Weights of a small GPT-style language model, trained from scratch on English Wikipedia.
Size: 15 layers, width 192, 6 heads of 32, MLP 768 tanh GELU, vocabulary 8192, 9.87M parameters.
Training: a variant of Muon for these matrices, 341M tokens.
Each number is 128 + 24 x the weight over the matrix's rms, rounded and kept within 0 to 255. Layers, rows and columns count from 0.

# layer 2 MLP down (transposed), 768x192, rms 0.13, rows 343-395, columns 128-191
[[128 179 158  78  83 134 120 151  95 178 151 142 124 125 151 133 110 181 124 115 132 162 130 133 132 116 107  99 130 138 147 179 141 142 154 124 158 178 164 113 159 127  92 116 119  95 100 111  95 121 126 153 144 129 128 141 154 176 131 136 116 122 156  84]
 [112 113 102 120 119 144 170 153 152 158 181 128 116 140 108 151  96 121 108 158  89 112 104 117 126 114 152 146 108 161 156 178 124 166 136 132 138 123 160 121 126 123 139 137  99 143 108 110 101  91 135  86 141 111  76 146 151 123 178 110 120 128 103 126]
 [143  81 122 136 121 160 157 161 108  97 127 142 154 144 126 135 129 148 155 172 124  99 177 134 117 136 150 122 107 108 129 142 140 126 121 141 157 123 125 144 150 131 127 118 117 133 104 115 141 125 120 136 124 107  81 107 150 146 114 147 129 128 125 121]
 [112 121 157  83  96 141  77 131 165 127 129 145 172  95 136 165 115 105  78 169 136 119 175 141  78 106 155 129 137 161 109 120 133  85 172 115 136 116 126 149 106 138 140 140 105 123  89 135 152 103 122 137  90 104 103 116 156 127  50 168 123 105 129 135]
 [134 129 135 102 142 210 129 145 150 115  82 114 103 183 126  87 110  98 137 137  95 160  60 127 111 127 135 117 131 136 183 118 159  80 107 109 118 120 152 107 144 133 114 145 118 142 119 152 151 146 146 156 105 154 152  94  88 155 100 112 124 117 106 115]
 [132 129 164 137  97  85 132 101 123 126  89 151 145 144 123 168 125 125 154 148 118 154 121 127 127 147  97  98 123 160 125 135 159 148 140 130 123 140 130 107 125 119 117  94  71 108 116 159  86 117 160 120 116 143 123 126 111 139 132 144 151 143 156 124]
 [126 121 141 124 115 134 144 142 118 158 108  89 110 130 142 119  80 147 171 146 132 141 115 149 142  94 161 133 109  97 112 153 124 155 127 146 134 128 150 162 101 106 135  83 137 157 100 184 131 135 179 175 117 171 103 120  89 150 130 144 103 137  72 131]
 [142 157 118  97 139 122 157  83 118 104 143  91 132 132 106 116 124 136 103 158 137 117 173  70 140 101 145 128 132 140  81 110  94  88 123  96 112 155 132  93 187 100 130 122 176 105 143 142 159 164  99 111 140 132 119 128 140  83 131  96 110 126 128 140]
 [134 194 120 112  99 119 101 133  96 139 168 100  79  89 130 124  93  96 144 139 127 140 105 170 173 156 124 115 164 145 144 143 174  98  97 118  99 136 109  99 149 185 118 108 151 142 123 119 142 125 149 149 131 169 117 126 156 106 165 110 113 139 113 119]
 [117 167 155 101 114  89 124 145 180 117 141 143 148  98 125 130 128 183 123 146 162 133  97 115 132 124 124 106 114 151 109 100  99 153 107 131 115 130 148  83 165 134 123  81 153 131 133 122 101 126 134 146 151 123 157 130 134 151 110 113 159 152 160 147]
 [144 159 125 124 117 108 157 105 112  85 185 124 123 139  97 129 143 154 134 115 158 109 115 128  95 128 139 149 131 122 178 155 159 101 113  77 159  55 146 129 144 127 146  89 146  77 144 110 138 165  97 127 159 134 148  91 138 136 139 125 101 148 149  92]
 [193 139 112 135 143 136 109 111 155 113 156 131 144 100 100 155 146 133 178 121 124  96 141 144  92 138 118 117 129 179 143 127 133 141 112 118  87 169 102 106 123 117 158 100 136 127 115 132  82 127 116 142  84 143 142 126 103 139 170  93 159 123 145  84]
 [113 151 150 109 137 138 136 123 118 163 168 120 118 135 166 140 125 109 131 140 121  87 136 136 165 144 169 143  98 113 144 118 150 119 129 113 114 137 146 144 116 123 149 104 148 127 143 149 100 150 127 122 160 143 111 104 140 123 152 112 166 157 133  97]
 [138 155 125 136 110  91 164 105 111 139 116 119  78 147 121 134 118 106 127 119 144 108 122 130 196 119 122 127 135 112 174 109 155 121 153 114 130 123  96 130 142 140 134  98  89 111 111  98 131 117 126 152 130 180 130 125 120 117 145 131 158 152 136 108]
 [157 119 131  98 100 103 164 117 108 137 153 110 152 138 123 150 102  72 140 152 123 148 129 137 121 107 138 108 144 108 109 141 133 108 128 152 114 166 139 142 113 111 143 151 118 157 156 156 157 182 122 130 129 136 105 114  89 147 174 131 131 158 112 162]
 [154 124 144 106 110 140 163 143 140 139 155 162 137 115 137 134 137 130 103 118  95 129 127 151 141 142 140 133 104 149 128 151  85 201 114 143 167 145 113 129 106 130 129 117  79 116 147 111 107 125 141 132 143 160 129 131 162 149 194 117  92 142 109 140]
 [138 114 147 124 115 152 151  73  91 104 115 119 130 135 150  69 112 103 146 114 127 132 172 166 115 124 142 145 119 121 113 102 116 127 114 123 140 156 126 132 116 162 125 145 109 123 163 135 140 166 129 109  83  88 197 140 119  92 101 144 128 109 164 100]
 [127 105 140  91 102 144 173 147 127 131  99 105 152  88 104 127 110 146  91 110 118 144 116 144 133 144 150 127 100 170 115 131 159 143 122  93 126 131 147 152 134 141 106  81 115 128 112 107  94 135 133 109 170 170 140 113 142 144 139 139 139 144 182 138]
 [137 141  99 167 133 106 100 126 150 143 113  88  95 149 128 101 109 126 120 130 115 163 156  99 102 136  89 128 108  98 153 111  95 127 110 137  98 131 115  89 113 103 157 134 180 100 154 144 142 132 102  99 119  90 115 133 156 102 180 161 103 121 136 104]
 [156 113 147 144 157 121 124 169 135 118 141 155 156 138 129 134 106 108 109 165 141 110 140 126 155 112 158 131 112 140  77  97 104 108  98 143 135  89 103 150 143  97 122 112 110 124 108 108 125 154 159 154 165 165  81 144 131 141 146 124 120 159 119 113]
 [120 168 141 140 121 124 114 107 148 159 142 119 122 136 115 136 112 111 156 114 115  89 142 131 151 144 142 117 147 167 110 141 158 159 142  84 116 112 124 112 154 187 173 133 147 156 160 159 134 124 138 107 138 120 100 133 108 129 155 168 145 163 186 126]
 [139 131 129 112 119 133 145 146 116 125 119 141 114  94 125  81 102 114 169 135  87  61 110 138 120 139  90 104 154 166 159 132 168 156 122 116 154  63 153 131 124 119 155 151 116 182 118 111 125  82 106 130 138 140 158 142 105 130 127 148 104 165 135  72]
 [175 142 122 109 106  97 139 107 150 141 114 147  94 116 144 155 123  96 171 148 167  92 165 109 141  84  73 171 134 129 126 137  93 105 134 157 139 164 118 155 131 126 159 113 118  90  79 113 190 137 118 142 145 145 127 140  78  91 192 107  78  94 144 115]
 [164 108 144 111 107 142 102 136 114 118 148 132 149  96 106 125 173 120 149 163 133 137 113 119 133  74 152  99 109 126 159 143 163  76  85 151 117 104 105 121 127  98  83 107 146 121  97 127  94 156 104 198 120 117  72 105 111 112 122 130 114  98 145 127]
 [ 99  96 151 119  83 158 118 162 113  96  84  50 120 148 113 144 134 115 111 137 140 132  66 108 148 156  88 140 145 148 147 136 130 140 111 125 150  93 135 108 126 150  96 137 139 149 132 140 147 152 130 145 130 157 143 111  84 111 106  95  93  86 167 155]
 [116 123 157 121 132 136  92 138 115 138  84 138 171 174 122 137 106 166 131 106 126 186 117 108 180 219 167 102  98 146  96  94 128  69 111 144 166  57 166 110 154 112 114 107  98 124 106 139 111 104 182 166  87 140 164 138 111 143 125 158 117 120 109 181]
 [100  99 152 172 120 133 168 167  98 109 118 126  94 148 118 126 114  94 173 102 117 129  87 141 174 154 133 182 141 133 171 136 142  95 137 132  79 160 103 105 157 105 102 123 181 111 129 128 164 120 116 160 149  79 103 139  96 115 200  86 120  87  92 146]
 [ 76 107 168 122 130 141 114 169 119 120 118 111 183 122 101 150 110 140 130 117 141 134 123  66 121 138 131  72 149 169 125 182 139 102  84 157 170 111 124 129 122 109 131 123  95 148 160 116 140 139  95 169 141 122 101 159 107 154  90 147 104  99 114 145]
 [156 138 141 139 142 127 123 121 170 154 108 104 123 120 117 122 143 127 146 136 114 111 162 136 106 134 144 108  85 157  98 101 110 150 132 136 146 146 127 154  99 158 127 101 150 154 134  78 111 138 127 133 182 177 161 141  86  94 142 108 173 128 111 113]
 [110 152 136 145 116 134 164 170 101 123 124 132 125  96 146 119 138 110  96 184 121 109 182 144 121 103 122 119  85 114  49 109 104 155 110 139 116 139 121 161 121 137 139  80 130 158 118 125 138 166 131 145 128 178 158 155 129 134 125 100 132 108 143 140]
 [159 105 128  99 139 144 130  81 161 138 101 123 127  83 130 154 120 147 216 116 121 112 142 118 109 103 122 121 123 125 124 102  90 141 122 158 115 175 109 122 148  94 122 144  85 112 141 113 156 139 158 138 147 153 128 106 117 113 130 144  94 122 176 140]
 [137  73  91 153 106 132  98 106 132 151 165  90 156 142 126 115 107 135  96 149 124 105 136 117 138 143 102 109 102 136 129 106 113 115 144 126 118  88 137 128 158 137 169 155 149 149 151 134 136 136 125 145 117 187 149 158 165 152 152  99  85 144 147 131]
 [122 165 170 141 173 154 106 144 119 129 127 138 156 129 112 177 147  88  99 158 107  76 132  96 194 181 116 116 110 132 118 110 119 114 123  94  85 115 127 105 154 153 135  85 121 127 143 120 112 131 125 168 132 137  70 112 128 119 164 141 148 153 109 129]
 [165 111  88 155 134  87 132 197 159 124 155 129 107 130 103 131  87 150 145 102  65 161 109 190 132  78 149 119 105 133 107 114  96 166 128 138 108 155 140 120 143 135 152  81 137 130 109 116 148 119 146 106 142 123 190 113 168 141 126 125 137 103 135 127]
 [ 97 141 132 116 126 115 133  90 123 126 130  90 145 105 138 122 138 176 118 141  65 185 147 125 154 142 134 126 122 135  72 138 141  67  66 149 132 107 130 158 116 119 151 129 138 131  78 114 139  90 106  96 103 144 154 184 105 137 120 165 127 155 168 135]
 [126 116 160 129 101 114 160 128 147 144 116 150 138 101 124 151  95 133 147 106 110 139 121 143 149 121 149 125 127 176  98 192 142 127 129 157 103 132 116 131 142 127 117 122 143 127 132 117 167 126  97 114 157 124 147  60 146 114 113 207 116 122 120  71]
 [164 141 168 132 135 129 106  82 113 136 189 112 138 162 137 119 132 127 169 160  95 112 107 163 150 100 153 145  95 165 130 113  98 136  94 112 141  99  98 121 140 120 150 101 141  96 132 118 117 128 119 153 126 146 150 117 128 108 147 121 109 176 163 114]
 [155 131 112 158 127 144 132 160 109 106 120 100 137 137 108 148 131 137 115 143 143 132 118 106 138 150 115 119 122 149 133 129  91 132 121  85 143 132 124 133 143 103  91 129  82  93 138 127 142 151 113  90 133 151 103 118 116 158 156 139 137 128 118 156]
 [109 125 138 138 108 142 125 134 164  94 181 106 167 177 132 129 112 143 106 156 145 150 138 130 114 135 144 111 135 136 122 105 103 134 146 110 135 136 130 150 122  65 118  99 107 173 114 141 118  70 186 139 106 122 158  98 169 128  82 114 128 118 115 155]
 [163 150 153  86 106 130 111 158 123 111 145 157 138  97  87 159 106 114 149 166 118  99 104 120 143 131 149 140 102 147 119 131 124 185 108 118 144 145 116 121 118 106 100  99  88  52 115 119  85 144 129 105 157 159 117 162  85 156 168 108 135 147 133 102]
 [117 117 101  96 184 134 115 149 120  72 119 142 115 125 161 157 110 129 124 120 174 139 141 150 139  91 166  84  68 149 143 129 191 113 123 201 144 112 167 116 101 130 139  86 138 145 136 127 162  97 107 125 142 134 102 130 127 184  97 143 144 126 143 122]
 [167 143 140 107 161 122 150 106 146 102 146 141 111 127 121 101 137 168 118 159 127 158 128 128 153 131 131 161 138 163 165 132 146  83 158 127 116 103 167  97 117 113  79 129  75 148 145 150 163 111 141 129 111 163 145 136 148 176 139 131  89 107 129 105]
 [ 97 125 132 101 173 104 108 136 101 154 161 127 144 123  93 127 146 138  82 117 156 117 178 177 114 121  90 114 159 140 127 120 131 135 158 120 161 129 141 116 171 148 110 128 110 116 110 116 145 103 152 121 141 141 128 161 116  90 156 107 142 113  75 146]
 [105  92  77 149 175 115 153 146 114 123  78 133 126 137 156 137 105  97 139 158 122 137 158 130 129 118 161 133 140 116 109  75 125 116 162 137 151  81 127 126 180  99 121 114 162 112 108  63 145 128 131 131 117 152 129 106 154 104 109 155 114 155 134  92]
 [164 105 129 139 114 124  69 143 126 146 112 132 119 134 141  87 149 113  96 107 143 159 151 135 114 152 134 117 121 154 114 144 123  84 139  50 160 126 111  90 120  91 167 118 127  83 131  58 164 110 126 136  80 101 163 147 133 140 120 137 153 169 120 134]
 [119  99 108 129 122 141 113 137 156 151 127 113 144 145 154 145 144 117 119  96 103  78 148 141 117 112 123 144 150 113 116 151 135 123 126 174 151 138 167 115 166  99 117  91  94 109 141 118 100 120 128 104 180 129 132 132 157 139 122 115 141 128 110  74]
 [119 123 173 148 152  81 105 145 142 162 123 127 132 128 106 131 135 191 154 125 132  76 103 114 143 157 133 127  98 117 146 126 117  85 137 112 118 136 109 179 111  99 114  85 126 128 148 112 124 148 135 142 115  94  91 100 178 151 138  76 110 176  77  94]
 [119 108 103  85 105 121 156 114  93 153 129 154 126 162 173  82 120  88 127 102 107  91 130 128 120 120 140 134 121 125 134 111  82 147 103 108 145 112 111 110 129 121 126  88 146 112 140 191 156 124 174 175 103 128 129 118 121 100 135 124 134  99 148 149]
 [146 143 123 147 147 152 166  95 135 144 115 129 155  97 142 145 148 153 111 118 111 154 137 150 129 137 129 122 125  90 120 101 182  82 123 142 106 119  84 130 112 101 118 142 104 134 121 158 137 156 117 125 124 136 123 118 135 146  97 156 106 167 157 180]
 [153 137 151 131 170 148 128 138  96 122 109 114 120 122 109 122 119 152 128 142 114 129 115 156 132 164 162 161 131  86 151  94 118 158 124 147 146 132 120 118  95 115 118 107  71 130 153  78  92  91 105 136 168 172 114 152 116 111 140 125  93 115 103 153]
 [135 145  94 122 153 130 157 148  90  92 119 110 157 137 131 130 130 144 158 142 133 102 183 115 106  52 125  96 125 136 154  84  87 140 146 150  88 127 119 143 130 136 152 146 154 132 105 106 119 114 166  93  92 200 115 124 130 164 162  68 106  88 122 175]
 [ 91 147 163  95 108 123 161 104 135 213 128 127 130 175 150  98 167 122 146 142 107 125 139 136 144  93 122 138 145  83  96 144 144 107 103  94 111 123 132 155 101 122  86 151 154 144 100 152 155  99 143 130 165 150 123 101 135 146  99 174 140 138  98 133]
 [155 101 116 129  84 112 173 127 147 147 109 103 127 130 118  88 138 126 115 141 111 168  68 136 121  92 152 128 119 143 153 134 150 113 137 100 150  79 137 126 114 161 125 119 101 126 145  81 139 114 114 183 162 137 177 146  92 108 161  93  94 111 137 133]]
# layer 2 MLP up, 768x192, rms 0.147, rows 344-395, columns 128-191
[[128 115 105 162 145 120 156 108 147 105 114 131 149 149 114 146 126 110 171 133  97 153  96 161 118  97 157 125  82 136 120 130 131 166 130 128 133 134 119  80 138 112 111 149 151 112 113 120 177 122 169 140 130 139  94 179 113 100 150  96 109 138 129 146]
 [136 144  93 131  61 117 152 138 140 117 125 145 112 150 125 120 140 196  91 168 159 103 156 100 104 150 105 110  96 100  67 140 130 154  87 119 141 171 139 139 151 139  96 109 121 130 120 133 106 151  92 118 106 130  89 127  98 188 166 126 110 121  96 165]
 [166 118 146  74 122 104 143 172 150 120  89 205 139  78  95 156 138 157  79 123 166  91 149 190  87  90 177 122 111 160 110  88 122 101 161  94 102 136 127 156 116 183 141 120 129 125  89 130 129 113 121 127 134 103 128 102  97 166 110 131 119 119 133 125]
 [152 138 150 149  94 123 140  92 114 109 141 144 161 114 119 123 131 146 156 128 145  88 158 160 126 130 117  85 104 143 123 117 109 169  92 153 120 128 119 133 167 110 102 106 134 142 145 104  99  92 134 140 123  92 126 151 178  88 100 153 144 139 116 115]
 [153 123 121 128 120 131 109 117 148 113 127  98 118 116 107 126 139 126 131 163 114 149 148 136 103 129  96 118 126 142 133 137 115 100 139 157 102 118 139 130 147 120 107 115 117 103 119 132  94 140 151 164 122 136 144 107 141 139 136 122 110 125 133 143]
 [ 92  96 143 153  70 116  98 143 136 135 107 101 135 131 111  66 122 127 131 186 144 114 141 148 126  91 136 144 106  93 145 164 147 131  70 139 143 108 142 144  90 107 151  91 103 122  83 158 163 100 119 118 120  99  79 117 128 136 134 118 105 135 117 121]
 [134 181 114  94 118 148 144  99 135 121 116 139 124 138 150 111 133 119  96 133 153  76 165  93 112 106 138 115 157 151 133 114 114 118 112  97 122 152 114 114  99 107 117  88 186  90 121 152 129 138 100  68 169 121 137 128 134 131 139 122 102 120 132 199]
 [148 135  69 140 139 153 122  86 172 137 145 112 133 171 150 138 156 115 103 143 158 143 115 112 114 135 106 125 158 135 194 144 132  89 121 126  84 154 117 117 198 135 123  85 143 127  88 180 132 101 144 173 102 168 140 103 108 119 158 143 112 145 103 182]
 [160 191 119 106 146  88 153 139  59 140 103 130 127 127 143 125 176 141  77 125 162 140  89 121 130 118 137 124 160 126 135 106  82 125 122 114 128  87 118 100 140 132 124 101 124 132 153 147 107 145 130 136 121 114 111 101 146 146 152 103 123  99 112  97]
 [132 158 106 135  84 102 105 132 137  71 152 128 131 169 134 156 149 107 164 178  81  75 123 133  98 126 106 113 125 121 117 144 139 110 133 109 138 108 146  92 128 107 158 132 109 115 102  97  90 122 156 124 166 130 153 108 109 144 119 115  91  84 100 114]
 [109 112 125 124 107 135 119 133 137 122 167 126 116 122 132 137 129 120 104 118 103 111 148 135 147 121 119 117 140 156 101 113 120 117 122 131 118 141  86 165  99 105 156 117 141 112 146 101 149 133 141 129 119 126 139 126 108 123 110 116 152 122 104 111]
 [ 93 133 119 102 127 100 112 138 109  82 157 111 118 131 173 109 151 104 153 110  96 122 116 115 145 167 113 145 137 122 161 139 110 100 127 175 164 155 117 103  77 117 139 132  88 105 143 176  89 109 129  86 125 145 133  89 102 155 130 158 155 163 176 171]
 [158 147 128 174 125 122 154 102 157 112 116 136  99 134 106 141 162  92 136 130 122 150  78 118 135 104  88 120 132 108 157 108 129 136 125 132 112 124 111 139 116 156 147 109  93 133 108 113 131 106 137 125 162 140 108 130 126  97 157 123 132 155 124 101]
 [133 109 134  72 121 127 108 123 135 126 167 116 161 160 147 112 142 138 153 146 101 138 143 126 152  76 119 106 143 155 120 149 171 140 155 121 126 118 118 149 102 113 147 185  84 131 152 116 127 137 132 167 139 132 126 148 126 115 121 139 129 159 117 128]
 [116 123 114 127 109 127 106 138 132 137 139 113 148 130 125 124 136 129 135 121 119 108 149 131 139 119 113 119 108 124 135 151 120 126 129 101 140 130 101 142  96 113 127 126 101 141 135 127  95  99 133 135 124 124 105 141 164 121 188 117 108 128 113 136]
 [140 107 152 131 152 110 131  81 113 107 138 145 133 157  80 126 103 114 158 117 116 120 147 136 131 134 102 108 120 141 130  99 122 152 120 133 121  81 171 153 133 157 135 101 133  88 103 138 130 102 116 105  95 102  95 147 148 115 121 107 176 132  95 108]
 [186 130 153 134  71 130 181 109  96 151 131 168 129 122 110 136 101 131 127 105 134 146 135 159 133 171 115 121 137 148 169 128 145 129 104 111 114 116 114 137 123 123 126 132 115 149 130 125 120 147 129  95 155 113 126 103 178 142 134 128 106 109 116 119]
 [ 98 126 109 151  95  92 134 150 131 109 128 109 132 119  72 130 120 138 136  90 138 147 111 169 144 120 163 157 125 117 101 145 117 165 115 124 132 142 136 143  99 107 143 133 113 122 153 131 142 107 146 123 123 116 132 154 149  94 108 123 107 133 147 117]
 [123 130 158 176 120 103 137 137 101 130 114 111 133 143 110 145 134 134 129 123 140 116 148 128 147 146 124  99 138 124 124 160 108 114 137 122 160 129 144 142  91 154 131 108 153 123 107 152 108 158 127 125 156 120 165 121 133 140 150 122 148 118 103 103]
 [148 142 135 115 134 122 147  76 127 121 143 141 127 175 116 145 103  94 146 104 154  72 106 132 154 135 170 130 131 140 110 172 138 148 104  89 134 100  88 118 105 168 103 124  98 147 147 168 107 124 141  78 102 144 114 110 177 118 146 136 131 139 150 139]
 [126 121 138  99 113 137 135 120  97  94 118 158 157 111 112 144  99 148 109 129 149 108 126 110  96 136 132 110 107 178 140 160 146 165  96 154 149  72 144 142 132 155 127 152 124 149 120 128 173 147 129 130 114 152 148 121 109  83 146 158  99 151 156 143]
 [160 129 179 177 111  86 125  84 140 118 121 158 103 149 147 156 130  94 163 133 131 149 110  98 128  69 100 133 141 149 133 116 147 110 142 136 103 141 108 134 129  75 110 147 116  96 151 132 155 158 137 170 115 156 109 159  79 102 180 148  98 137 136 134]
 [ 96 114  80 151 132 119 118 119 108  89 112 140 112  86 143 114 150 119 107 131 108 147 116 120 129  99 136 133 127 143 142 110 130  98 151 149 122 118 115 142 180 113  99 128 112  94  95 168 134 127 128 120 136 128 172 112 129 141  70 141 114 158 131 186]
 [122  92  96  87 124 129 128  81 142 144 111  77 125 167  74 136 103 131 167  51 148 132  94 109 185 159 146 147 105 158 121 128 134 128 133 131 119 101 129 123 145 142  92 139 129 145 112 171 132 140 147 135  89 160 171  99 139 135 170  71 119 102 135 126]
 [ 97 127 127 157 128 146  52 139 119 116  88  95 149 194 136 121 147 104 152 147 160 201  89 107 125 205 164  90 124 181 163 118 125  57 115 117 130 115 106 144 156  92 112 114 125 117 125 139 125 105 189 149 116 148 153 144 118 171 107 192 162 126 148 113]
 [110 165 131 131 140 161 135  91 105 125 147 134 151 141 115 118 136 138  94 110 155 106 127  95 142  68 109 129 110 173 142 136 110 108 108 114 133 130 113 133  99 125 134 125 101 120 138  73  93 136 137 160 139 146 115 120  93 158 136 158 128 124 107 153]
 [140 156 121 121 119 123 150 116 135 115  94  93 130 162 123 154  83 101 100 103 180 150 151 109 120 164 108 112 189 113 110 133 146 133  87 129 180  87 104 116 125 128  43  87 135 178 134 154 135 135 159 151 136 178  84 115 143 103 149 119 129 145  64 146]
 [112 122 142 167 137 128 107 121 145 123 122 130 129 124 114 163 139 126 187 118 110 111 144 152 137 139 156 115  85 170  85 130 123 119 156 151 101 124 154 112  83 141 126 118 116 120  99  87 117 155 152 128 152 128 144 154  78  99 114  98 146 133 147  97]
 [147 160 140 116 162 156 131 147 140 150 112 111 120 106 160 100 133 164 125 132  98 107 143 122 160 138  97 139 105 164 155 151 163 155 107 114 129 127 133  94  90 133 144 131 106 144 158 125  85 133 145 131  91  77 144 140 171 160 123 149 105 109 156 121]
 [115  88 130 107  92 139 130 108 134 130  76  90 130 102 105 126 145 174 138 103  86 178 137 134 145 113  97 100 117 122 167 141 122 101 109 171 131 184 142 111 147  89 121 123 119 105 127 118 133 121 125 164 115 122 143 105 164 157 143 158  97  94 189 150]
 [153  88 138 128 139 139 154 142 111 156 149 133  94 127 105 169 136 117 116 113 131 151 143 146 145 178 135 142 106 101 106 123 128 103 130 105 119  70 177 168 122 172 171 162  90 141 143  96 120  93 133  78 157 139 140 116 128 136 127  76 119 116 110 128]
 [165 131 168 126  79 121 116 147 117 144 138 162 141 120  85 142 149 166  61 151 141 152 153 143 124 104 139 119 153 142  86 146  94 160  79 130 119 142 160 149 138  97 153 145  99 170 165 140  94 119 170 120 158 137 100 131 107 141 149 121 120 148 126 112]
 [121 129 103 123 141  69 126 142 135  86 116 164 112 123 109 170 104 134 103 161  91 143  98 151 119 109 108  91 122 148 130 129 117 139 134 139 109 142 129  97 146 142 124 124 154 103 128 137 131 176 147  93 137 127 128 103 132 148 113 124 135  69 108 160]
 [164 151 142 125 166 115 128 140 158 102 110  97 102 117 166  70 141 139 115 161  73 185 125 153 166 117 145 136 125 167 179 165 162  61 106 148 120  83 175  99 100  65 117 154 128  97  80 114 116 128 138  86 130  92 159 132 126 153 164 182  76 165 152 125]
 [176  97 149 106 120 152 154 150 153 138 119 113 127 124 111 184 114  71 122 105 156 131 117 123 151 153 179 178 122 158 104 179 126 101 126 116 100 140 189 138 136 117 159 119 111 102 123 127 108 134 113 134 100 155 114 105 165 151 124 120 123  54 145  95]
 [162 111 143 145 134 113 133  84 137 120 163 107 133 121 151 107 117 103  99 120  92 167 117 137 137 122 129 157  84 138 112  99 107 125 104  95 149 102  84 142 132 135 104 139 157  79  99 111 111 130 142 114 110 153 129 148 108 158 132 173  85 161 153 134]
 [153  93 160 152 127 110 107 142 151 143 124 124 142 136 140 131 152 119  83 144 124 120 122 109 143  81 109 124 137 123 106 166 148 111 131  74 158 156 121 111 121 104 136 163 108 147 167 145  95 120 125 144 189 108 108 143 113 152 168 123 126 121 163 137]
 [126 123 137 120 133 144 117 101 155 145 116 121 157 138 136 140 112 104 100 145 158 195 125 118 111 106 146 116 142  96 111  87 119 127 132 133 120 147 101 119 182 100  75 126 107 161 130 159 187  67 159 121 118 147 144 115 154 131  70 135 127 141 135 139]
 [145 108 126 123 118 105 138 127 129 121 129 145 119 133 128 136 107 125 145 131 127 119 116 115 120 115 119 133 137 137 117 129 152 131 103 119 134 112  89 141  96 129 120 139 118 113 129 143  92 123 128 117 141 126 122 124 141 122 135 111 146 135 135 115]
 [124 158 106 189 105 128  58 114 153 126 170 140 173 171 177 103 125 126 155 147  70 148 119 141 180  89 164 124 150 140 105  97 132 153 169  79 116  55 139 132 171  60 116 104  84 161 168 108 109  76 159 111 126 128 145 117 111 113 117 101 174 121 180  63]
 [124 152 136 128 142 127 141 121 108 165 103 126 135 146 142 146 119 112 113 123 134 133 150 139 133 119 131 128 101 148 170 157 137 142 108 176 156 131 124 109 122 124 125 101 146 121 138 175 196 113 111 175  70 166 148 187 147 112 149  68 128  99  94 129]
 [117  97 128  96 116  89 133 163 120 117 123 111 172 124 134 142 142 110 133 114 116 131 151 170 162 149 134 116 139 153  92 142 107 109 130  79 129 150 120  97 145 136  98 138 120 131 127 117 164  90 175 133 117 140 164 134 107 107 151 137 133 127 106 147]
 [147 130 110 100 152 125 167 150 115 145 121 206 100 161 120 121 113 135  99 121 128 140 178 105 101  73 127 114 139 146  96 127 150 108 105 132 136 106  98 113 104 126  97 139 121 145 107 116 121 126 135  97 129 147 119  66 129 124 128 161  86 126 144 145]
 [144 127 140 160 127 140 101 115 141 126 152 147 146 141 173 119 116 130 127  79 144 182 123 145 119 163 156 109 112 172 151 119 104 100 114  80 161 102 152  86  99 176 153 119 123  86 100 102 162 100 103 147 110 146 176  79 125 129 132 101 148 150 114 144]
 [113 113 154 167 115 163 137 172 131 112 111 118 129  92 118 137 113 149 127  85 128 114 139 139 143 123 152 134 161 130 120 152 125  98  63 186 165 132 149 130 127 133 120 140 116 125 123 102 102 140 122 132 147 125 149 143 148 153 163 109 114 131 126 118]
 [126 106 131 113 139 105 143 125 124 169 132 135 127 157  96 133 115 112 134  63 151 164 170 110 131 115 157 155 119 106 127 160 135 144 118 127 145 143 116 143  97 165 101 124 157 108 142 149 141 128  83 120 113 154 146 142  86  49  68 125 121 132 137 124]
 [117 133 178 142 111 143 151 136 118 101 123 119 124 101 112 146 148 108 131 149 125 136 141 115 155 125 120  97 105 109  89 140 146 123 109 142 136 127 162 158 112 127 125 160 141 126 121 103 113 143 122 109 127 114 128 125 129 134 124 112 142 110 140  99]
 [168 213 165 138  84 144 141 104  68 148 138 130 162 154 144 125 124 167 190 130 158 112 128  72 135 155 142 101  87 155 167 115  78 175 146 118 136 155 125 131 117 130 136  97 153 130 122  91 117 143 123 148  59 132 128  81 184 167 121 130 100  88  96 162]
 [ 99 125 146  84 103 116 128 140 105 111 127 112 115 141 102 156 137 106 164 152 117 145 126 138 149 124 119 146 129 123 173 124 153 142 126 160 141 128 113 119 141 123 144 109 125 105  95 127 133 146 109  98 124 146 142  91 136 138 121  99  97 125 119 149]
 [111 111 125 130 117 129 146 155 129 109 100 122 137 135 121 149 119 138 177 113 108 163 145 135 131 144 141  98 165 136 107 119  85 157 140 164  59  96 109 157 159 128 129 137  98  90 127 127 124 123 157 142 132 178 132 149 126 162  98  90 117 161 103 134]
 [112 113 120 125 110 130 143 178 100 105 126 165 128 116 115 145 107 137 166 118 115 117 138 122 127 181 175 146 152 171  83 141 158 114 144 122 106 127 174 123 123 168 155 153 112  81 128 151 114 152 146 122 155 116 187 147 108 122 126  95 130 140 162 109]
 [122  99 153  88 146 146 132 119 113  91 155 171 115 131  88 107 177  93  96  99 141 154 106 144 148 129 110 143 126 136 129 109 132 101 135  97 154  87 127 129 115 182 115 121  87  81 111 153 145 156 107 125 145 185 128 133  94 189 107 114 114 133 166 138]]